{
  "num_hidden_layers": 25,
  "hidden_size": 128,
  "num_attention_heads": 2,
  "num_key_value_heads": 2,
  "head_dim": 64,
  "intermediate_size": 512,
  "vocab_size": 2048,
  "hidden_act": "gelu",
  "norm": "rmsnorm",
  "norm_place": "pre",
  "norm_eps": 1e-06,
  "positions": "alibi",
  "qk_norm": true,
  "attn_scale": 0.136,
  "bias": "all",
  "tie_word_embeddings": true,
  "parallel_block": false,
  "init": "trunc",
  "init_std_qkv": 0.056,
  "init_std_o": 0.0,
  "init_std_up": 0.056,
  "init_std_down": 0.0,
  "optimizer": "adamw",
  "learning_rate": 0.00406,
  "beta1": 0.9,
  "beta2": 0.98,
  "weight_decay": 0.032,
  "lr_head": 0.00673,
  "max_grad_norm": 0.5,
  "warmup_steps": 270,
  "schedule": "cos",
  "final_lr_fraction": 0.1,
  "batch_tokens": [16384, 32768, 49152],
  "max_seq_len": 1024,
  "doc_mask": true,
  "train_tokens": 315100000,
  "max_steps": 10518,
  "dataset": "wikipedia_en"
}
Each number is 500 + 50 x the weight over its row's rms, rounded and kept within 0 to 999. Layers, rows and columns count from 0. Numbers have three digits each. The size before them is the row's rms in percent of the matrix's.

# up: layer 14 MLP up, 512x128, rms 0.201, rows 60-106, columns 64-127
# down: layer 14 MLP down (transposed), 512x128, rms 0.211, rows 60-105, columns 64-127
up60 100:430476501508469424465562498500525447468424550497514501462484490379564539495484543495602528547495481444539487543592495525489557451494462486530468465506516498498494545370434579453556433529378498
down60 099:507518456477456539485429452443500471382621506586503464460429447448474468536458391471517477516539566513548466452471453510476439476464575505471452574524493513519468535540466485540537541488496471
up61 105:519555454569533476513615550556547528445566494517504459476538530572534447539574443477536539491459518443499477551487523503527581516531413511435431538513447464495489547531496528527558557531499488
down61 106:514520398546560578504558531544499562512505541543452568465503500466536569510542499480461486562464557565497526399579473440501526463495373422461484549414464512459491505653505520432519462507509526
up62 097:527440429499512495416478495522565525490530563406459439486459606425576457424437499530563488505534548518496514469516496515488468488566457507568442479479492490548530536497483471557479553481412543
down62 089:417515559471553525506474440507471577546448422596476546518438443511504614492540523494496461540482441439484509518479492564500444510533568459516451457427440526510549541467469585432491455455467525
up63 093:491477511458543532565515475517462456520538515465534496507528415465519492518510479489464365508573481507497492554560431487567486510435482460536440497459497526593351598426540572537620557571487466
down63 090:486506435470490481491460559470421503479475551414548475519480509555551521591540457579527475483435594620519422536521499575443504566617562519520534507515551521514488397425411525516510512556513517
up64 116:452478537479472514427542557475469478528489517430557439536441546562513529483484472476564462446554532501500471514463393586390585397541440558580449549495501456532539513468540541480518459498397528
down64 142:521443549562514528464402452525513515530457495478432537370454479562589595449496464543491449545460547508407546509389421566489490401499481528607423561472562511534500452427475512554523488492502526
up65 091:440487604426564466505603368520529525535455545430458614459580498465518565423499445513463519465413432442456458460470509413535593525509580552453460481525492495617455548506590582520562448499484509
down65 084:513480567449476460539403446423510538475595460415532571424569581478487470472488492430444482473575472544548531478424449511440524489470510496423410507535404540451525461549541482530536604519506413
up66 105:485541471523609511571516482614558530587426463426506486535493448556567518478451401517456527519556483485464516448517351405494459567415438518553398477515533490497488502529574455526573546493432560
down66 108:622467542495565462569548529445502469475445532510629465434411414467547527446463512390515560395470475498462605518565465420474492504527618556480469433439491548425610466589518460459544583533594502
up67 097:488414495514474455429562459544416542494430527553513576441515532516482539539513445522473528465504431475470475437522480457489523578524530455468548444503488454532469500502576459575532494536476496
down67 100:494571540574532549492556512525562489456534455488449478398458501475427544555457496528436437482499473550562489547435512536588472519507486584556478525469462537469466558549506540498515351458644437
up68 101:444513519509460523563605481522430494460501552397502519514460496547468540549461426386533474423522477509412514495513452496540558548556454485551407453493521500597528503447450498591601500510457606
down68 103:546545453479439533545521566439543452491454497469544483502521485532471512543458491574537467528576458530455544499538525484555440459483569464573545595533488545514450529382511519512437552516502442
up69 100:571520526496442451429538418586492506481442375454512460468450510412524604452452517526529484493484487555561444511522535436564600481569489499516471377522464490520462477482541442537423516481520472
down69 095:460401501561482533562549550527458513395531515480471467457607470427513511546583447496447557480502414471472469484500442476507488561541576471456539477559492509526452504485507540397515483557383504
up70 094:529533434519569476438603506524408519429505418460533466434476551431524490497535462524543537463540455558497517441406449449444509468576498492500477442441531481504437500479469457613516493545506570
down70 085:421537510553460474438462531561480512452371509531516511432481495473471460455555452481472386444588519452498450533508475444550573620429473431447514534450523500455436558436586567549525492404469428
up71 094:545457511516513497574569463582418563475433463551534434532540569437494554478561519548514484514427449521544447511536582493537609480436474529489463523466544376471559552448511501460523546491559567
down71 096:599592484465439556470515513418492528548415523478515552495513514516494474589505410480486577457482499557471505406419502455383513466649422485504516426522519543548522494520507486478476498532424512
up72 100:450489590479540431484489453587505528522492422490453541476413612427557471535574530538437542441547538431502528433484448523591491463575462456495422556463432491504519469526564457473571498461416516
down72 100:482487447503488453511455552422535465503478524548484562528471601493548515405477444520547485583514422435546520507434501510533512460546393511514489507536482583533516561566406479583472495472479484
up73 105:464520425616581460532521507475531551516434527467568402505509508540498482560570465496537491491464505519451540467530477432577576538509435507550411419456414467509487602592549506540526549440452559
down73 099:535541472428498495463530477497442532472503553491533534547463496442570466520466463523512490467482589487449591409437513578498410499485550535512560464554572546491458494458494496561525498494440470
up74 099:461457540503502419519461498482511469589504504500624503571567518528520455398461468503559477407395483560563420524495437432532548520516536466577525511411491489491475538424558492534512603503419439
down74 087:526510416459433534535469510535488536452431403443513503475472543552438352518468506535563457549517560485511521418467495569467478537553546563529488388508566444470446502501514526466512518580513494
up75 098:472543557470490446532485510489457465450421527480471451516464568508505499505532470563490518436446488422488464606551519497385502508488518527515351449456592497560482503519489521513513462453421468
down75 102:517509465483534470473601534457525446402486609515533443530531488558521461445464414500400513536443505510544524487454464477532542484533465551500484398504498522552534512485552463536529613485644498
up76 099:430504450543564518544504463463447490577534553369461599431414465576520501475614605518517461551516614463484503470502455501462536442516437494561508506531491470482539491454494511546532576444475418
down76 103:530561482430504467488461518422511458572536438516530515591524656424481505528481428463585516549489444600548576540653493530528438511516463493465428458434534635495541519465461433521504547424497524
up77 089:492526590469519510525547510513565485545440386416476533505612499458508508435519508606484501506562447487412487562621484491460571507446519497511491503463460500514410483491494457590505465397471469
down77 094:522493533486510580493446533430481520487609501534495439444412541512453494564507455430432483525529536472570521498587516465455559583555546471453523500504509480497442535478593555571544501478475342
up78 102:525455473542535415381480482568505560444481545388478490561523494506521458477413554468572475420528493513500397505529490551477570443465577426596416413448503549537520420525560565487535534505469476
down78 102:602551501408543552492488618470506431445557417541546562516413487540474456509521417536508472452418524544494544455468488553451505467562457620475393491583561420466444428487480452509519493376562449
up79 102:451463564551507467428508513460434522479461493454538486492491528470527544474463461548576461424545483520472482547526387589477573402520512557504472536433478484523514491536554480491496507506356477
down79 106:569469572490446513432458497474533532520506569528475494423472483502539592499545490527538552523444493463472531466465377627540514512528472502513470510440470474483471457403443515443480600551466591
up80 092:554452449528481528476485489530554477527492400470502525504477527448433540552451486564535533357457555503472471511401488476461498540473489534584462473311497520521508562439526433566545506480437423
down80 078:516518580504441514681487449533570437569519519508489432505500433586599475486538526544465483489499530547553538456561491491479533540482497586399514538486484467576495567493582502467504383610490478
up81 099:469454557469589437466501546520483511547416557494506423516517581471583527530560471529488542536509451482475434512515405452515571454527521564453513395525486439453452608481491500493499602474530530
down81 096:473501514560487528461568601430509489562346543458502447497506461511479498459396458556540534613508466454482462480543485484549456468490435568460536461596456480514510464484500386480518539398464491
up82 102:481572489552611431554538486535525429599481511515513415508464514455531553494476568549496387464477435487499503546555505525472524537461537560513413485474553503458559550486538511488527501488511536
down82 114:421477476496530541521493438519479526426539471528444486518623451522483480583558521613513518521514585402434426510531511440510472489398565480580487550463561511565454511521543443529578574470446614
up83 102:439526465531457598462548512565449482472466507522540503565542510424489515500499409411445518464559501485495505504542458407580524521411533523483450486396454445510451476402531554552576490483397561
down83 097:504461567431490584480536506475540510513541508517463506612464502537561521490496549521532509460455500521532423523528556545443460493520521503539440462523543507441471522546466477377415486477420478
up84 088:565426444468527457451558502519577542468473535494447476557401557530487506509564487555556547555497540497518448480477491545428632501522442501518498420540563477654390502489544576534502576539540456
down84 089:586590440499470586513427558377442476503426558482549483478473419485572527487530495455561455498430534546513561609482417500538475480476614499471475526436425443539526545475455442464540490513423533
up85 100:569494542522617535465497518518511560468448538472541532482459475407572517500588527479455496562554499433339521556528430483584498545492525524503472546468441427547419536546530532577535523448384465
down85 091:488597513459434489556538419450505469507481639498463532538503463545523517508567532523533525419521509464497484472472544456429529438556551572482533530513555572528574529540517501419470444536481554
up86 104:460443462476523471395511560468572451488528520540482513514580558412486471545469519526565497558509425521499456488554550421574544402594554485558520443465527472506475521469472562539485550425472409
down86 117:477513468466530510503547420565508505536441403494557531436543514542531516552481588416502468543598521511390531498445455498464506526522561516584492576494448565460530518486514543564414449578403514
up87 088:564437525529462484505425574498451602486515521437573514591460446451518478436507590471490497551509554486505508494507554469592428410387502530528520458443554433516520495464507536484504546505534549
down87 086:457436386507500427548535457515555352465479461451520494519452519512439548574506513548524584455497541435531522518480470553528519489604582487541472574488496570564465507510534544618441516419444399
up88 102:479566448562575517486571436458533629465412541374443569561385472503507458495506561583520534516509440479519538465425405451441561508539539518498537492465537404483479556458554510499532506433474468
down88 093:508540578453389523405504547494537502489499511485549487423530505508451364526370605517542425466521532514450485462512522454628517446494511477505465542479487529419433544494445386578458539618528544
up89 106:397522514529489474450489554466536429517486526465552530581539513523519476438526581509558526539504444378387448543581442499427474484537503438561560565477482524569509507532499511580572570458495410
down89 107:494478570585533546491487435554588514506540436574500471429486458491398464500540498468472466524384479481507578455544440473544553498445431590520462517456490490439533490489502578474486364448602478
up90 098:428540482530514462545491596481458478562440540486504406573527485520560481426518450526451544506575543480450436584440442537521487587572469432493422492511577550489456533435550516547529527519434468
down90 127:502505474483543458472475544477490475495439573421578550522552521577557478529429494525440560454530581436539485500471582549524533449484527545555526476495437505543460533508466468486559594456540519
up91 101:428498458464604470442613477522466481428417557528564382462568544461481538459488501456539499452497519494461404490545452504458510433493454486446541489521539492456472502503477484523468520550484418
down91 099:484461442530415501580420495490470554499552457526463540520473474548572490516621465529480466509517548503517512569426526561517506545573424525548501483479518412530538579458548549414568511453461538
up92 099:536514457532495423574499491541593575553519541524603413532518557426520479439516413577479477568493390543506495537411539390524602571558514477510427564506590430489456509526541535566508517555437591
down92 097:467514477553528514372569469454489503501484539555441490559508513493598594483430577494531577519435452498365486457523519424431518399568509454484536485519502609526453468486438459459378413564468470
up93 099:564505459470502447460526450518439538426469535480503489554525520540489511420466500535598437468569425509443465565532375513434517492567509375538412469477432525503533519402480495545468604519436597
down93 090:610537511484398496439567539447514496475509495467506574541449509513527539511421494516515511509519432570563509411471460560444479456618458486494479481478438464424570478505450415469612548524556562
up94 095:494474484518477447463492496481470457519476538441567469548368488526634582493496487435479481573602480424473443550531436516538468494567561431505476544438490466520485469479524606515540514473407420
down94 084:500483574485560543485495496506506588477523412478475594511579486475509502462575506436488513373445484539451592463545523565487574462420492510464589447522515550457491430508433424467508506501555639
up95 100:434565582523545418433621464538548543536445478432478519406481542536576458551514456584462588530516457413361531426502510493473546558531490516479512421447480475486510514496485483471567527521532465
down95 098:475523480534521548502534595536541412472470509486461464585567578443452450495443581420487515506489442452486491485495472578521512541452513476497425505485506526551582529503451545501498590527528518
up96 099:424424531550500490551469584538539498533530551462515523567443561557509496562457572523457503466589546454602491415524468456614476537492449453442454508523580450551531536512524536510567508515539513
down96 098:524450511423524498433586478496457565384535510553504461483452462470532450488500611471575546524519492579536492569505580597508496458550575531586475487469481467549474636525551552534550407464513467
up97 101:481511486584535440393417540478442430540513409491476405550490530434599497469488500550536437519502446451512354606465476574512549428491562469445480448458449415604488534486520492492482513453446439
down97 095:380553484503447565453551569547580444426453474498554522526549464586385424540543483551470456459441477510441543535503489444497522541559539440468417474392503467457528520462503573415478554557548558
up98 102:521477555515452421452492472495491463526470514513532447487455547423549519559488493579533519534604484434514420483483502540488538460505509531480532453455558468537450518482439584539589526554468477
down98 099:451596553525538567478534502469535527551482462507516504559525596507475391474490590429442467489479575535451479470474428558474483506498508570473552493450387563485549538492402530393487518470537535
up99 084:570486492419604566539504451487503474477558401425515438518487539596485434465484473374572459534520464559458497613443440504429478453567529486540444508440418539497527525482540451592398444479523441
down99 080:423516468522437413406488544519480504479433567621495520372533488444469490495506525599386513526427536458583490420505479532575525509470505520456484459559513455533443506531525491448630575424526525
up100 097:514471539529503405486501521494592429542439537436521534491355560505574581547443561565540512499515490404506492469497566563417488489512438431602494498469591384582564525514516516478490549388477554
down100 092:496572564520468492499426533533545557638502539502418537541499444480529417493476491541514447486439456510471495503626496550496547515458450530480490423420564406425431478412512440482571547468479618
up101 107:472438453580537514413505539461452482574536455521548457518512493483522502439480453520431411489503528478569385515441416455565515501542521498517445503488526408500421616547445440671468586550517490
down101 115:490506457471434522526490464544476580531477591487513513490455413535547363404433466476468525539513573526511459523418513531513510496523517499475512473432540465445537551469448500497632545480426482
up102 097:438491558469445512498443488488464486504410501380480462443501463418507525498470525462579534527442534503373441539475525534497548429530563536453516480495440426534445589447460503511532514450482420
down102 096:611462476534547489503495569535469554541429541522482575506518502470518495439541472490440476492435451523469501460547476553590512628461464643456429557480492513412465379411524482453529371485488588
up103 104:582378539482465544538470530579397399429403483420479408408484521483453469489515533527523518485502410472434527545500454532539555485437491517541438457519468450539480533473517482554460570444474536
down103 099:465577539566490498539488459518551521562442476540542483566515438534454410471533536502470532569481578509541571480571479534459423503496466614432552486509543510519573507414463476484555452545545526
up104 100:500492567527515380527570402503549573432443561550524384536503491482507558480582535580559471523559488503543455478490434433379545506472414480642523415497497417509440596420472556492612515418509507
down104 108:510473604482480399468438497472438490520401587519496456474562545481367466475402597482501501519536514461526491458457445503484539590528495380468471475557521487501406503432453468541449564486508514
up105 089:591549483540552426429544463381490474505465385491591523495443473507448444391489434468529529468545497551455486506500517506547544546532490468557452494433419469565460543434583533504479510533481581
down105 089:492484479538496580532422483567541471542531521621413431499530550541522576418508588519484483505476466480510455486483404540512553562471477475449656525526492459474559457522512556518558484565577422
up106 105:432548484482547431496466489549528443502562525490519463456489568561556504490476518513474481499538510457498517549515512524541530503549490440517561526432418489482567596516410485558514522524459408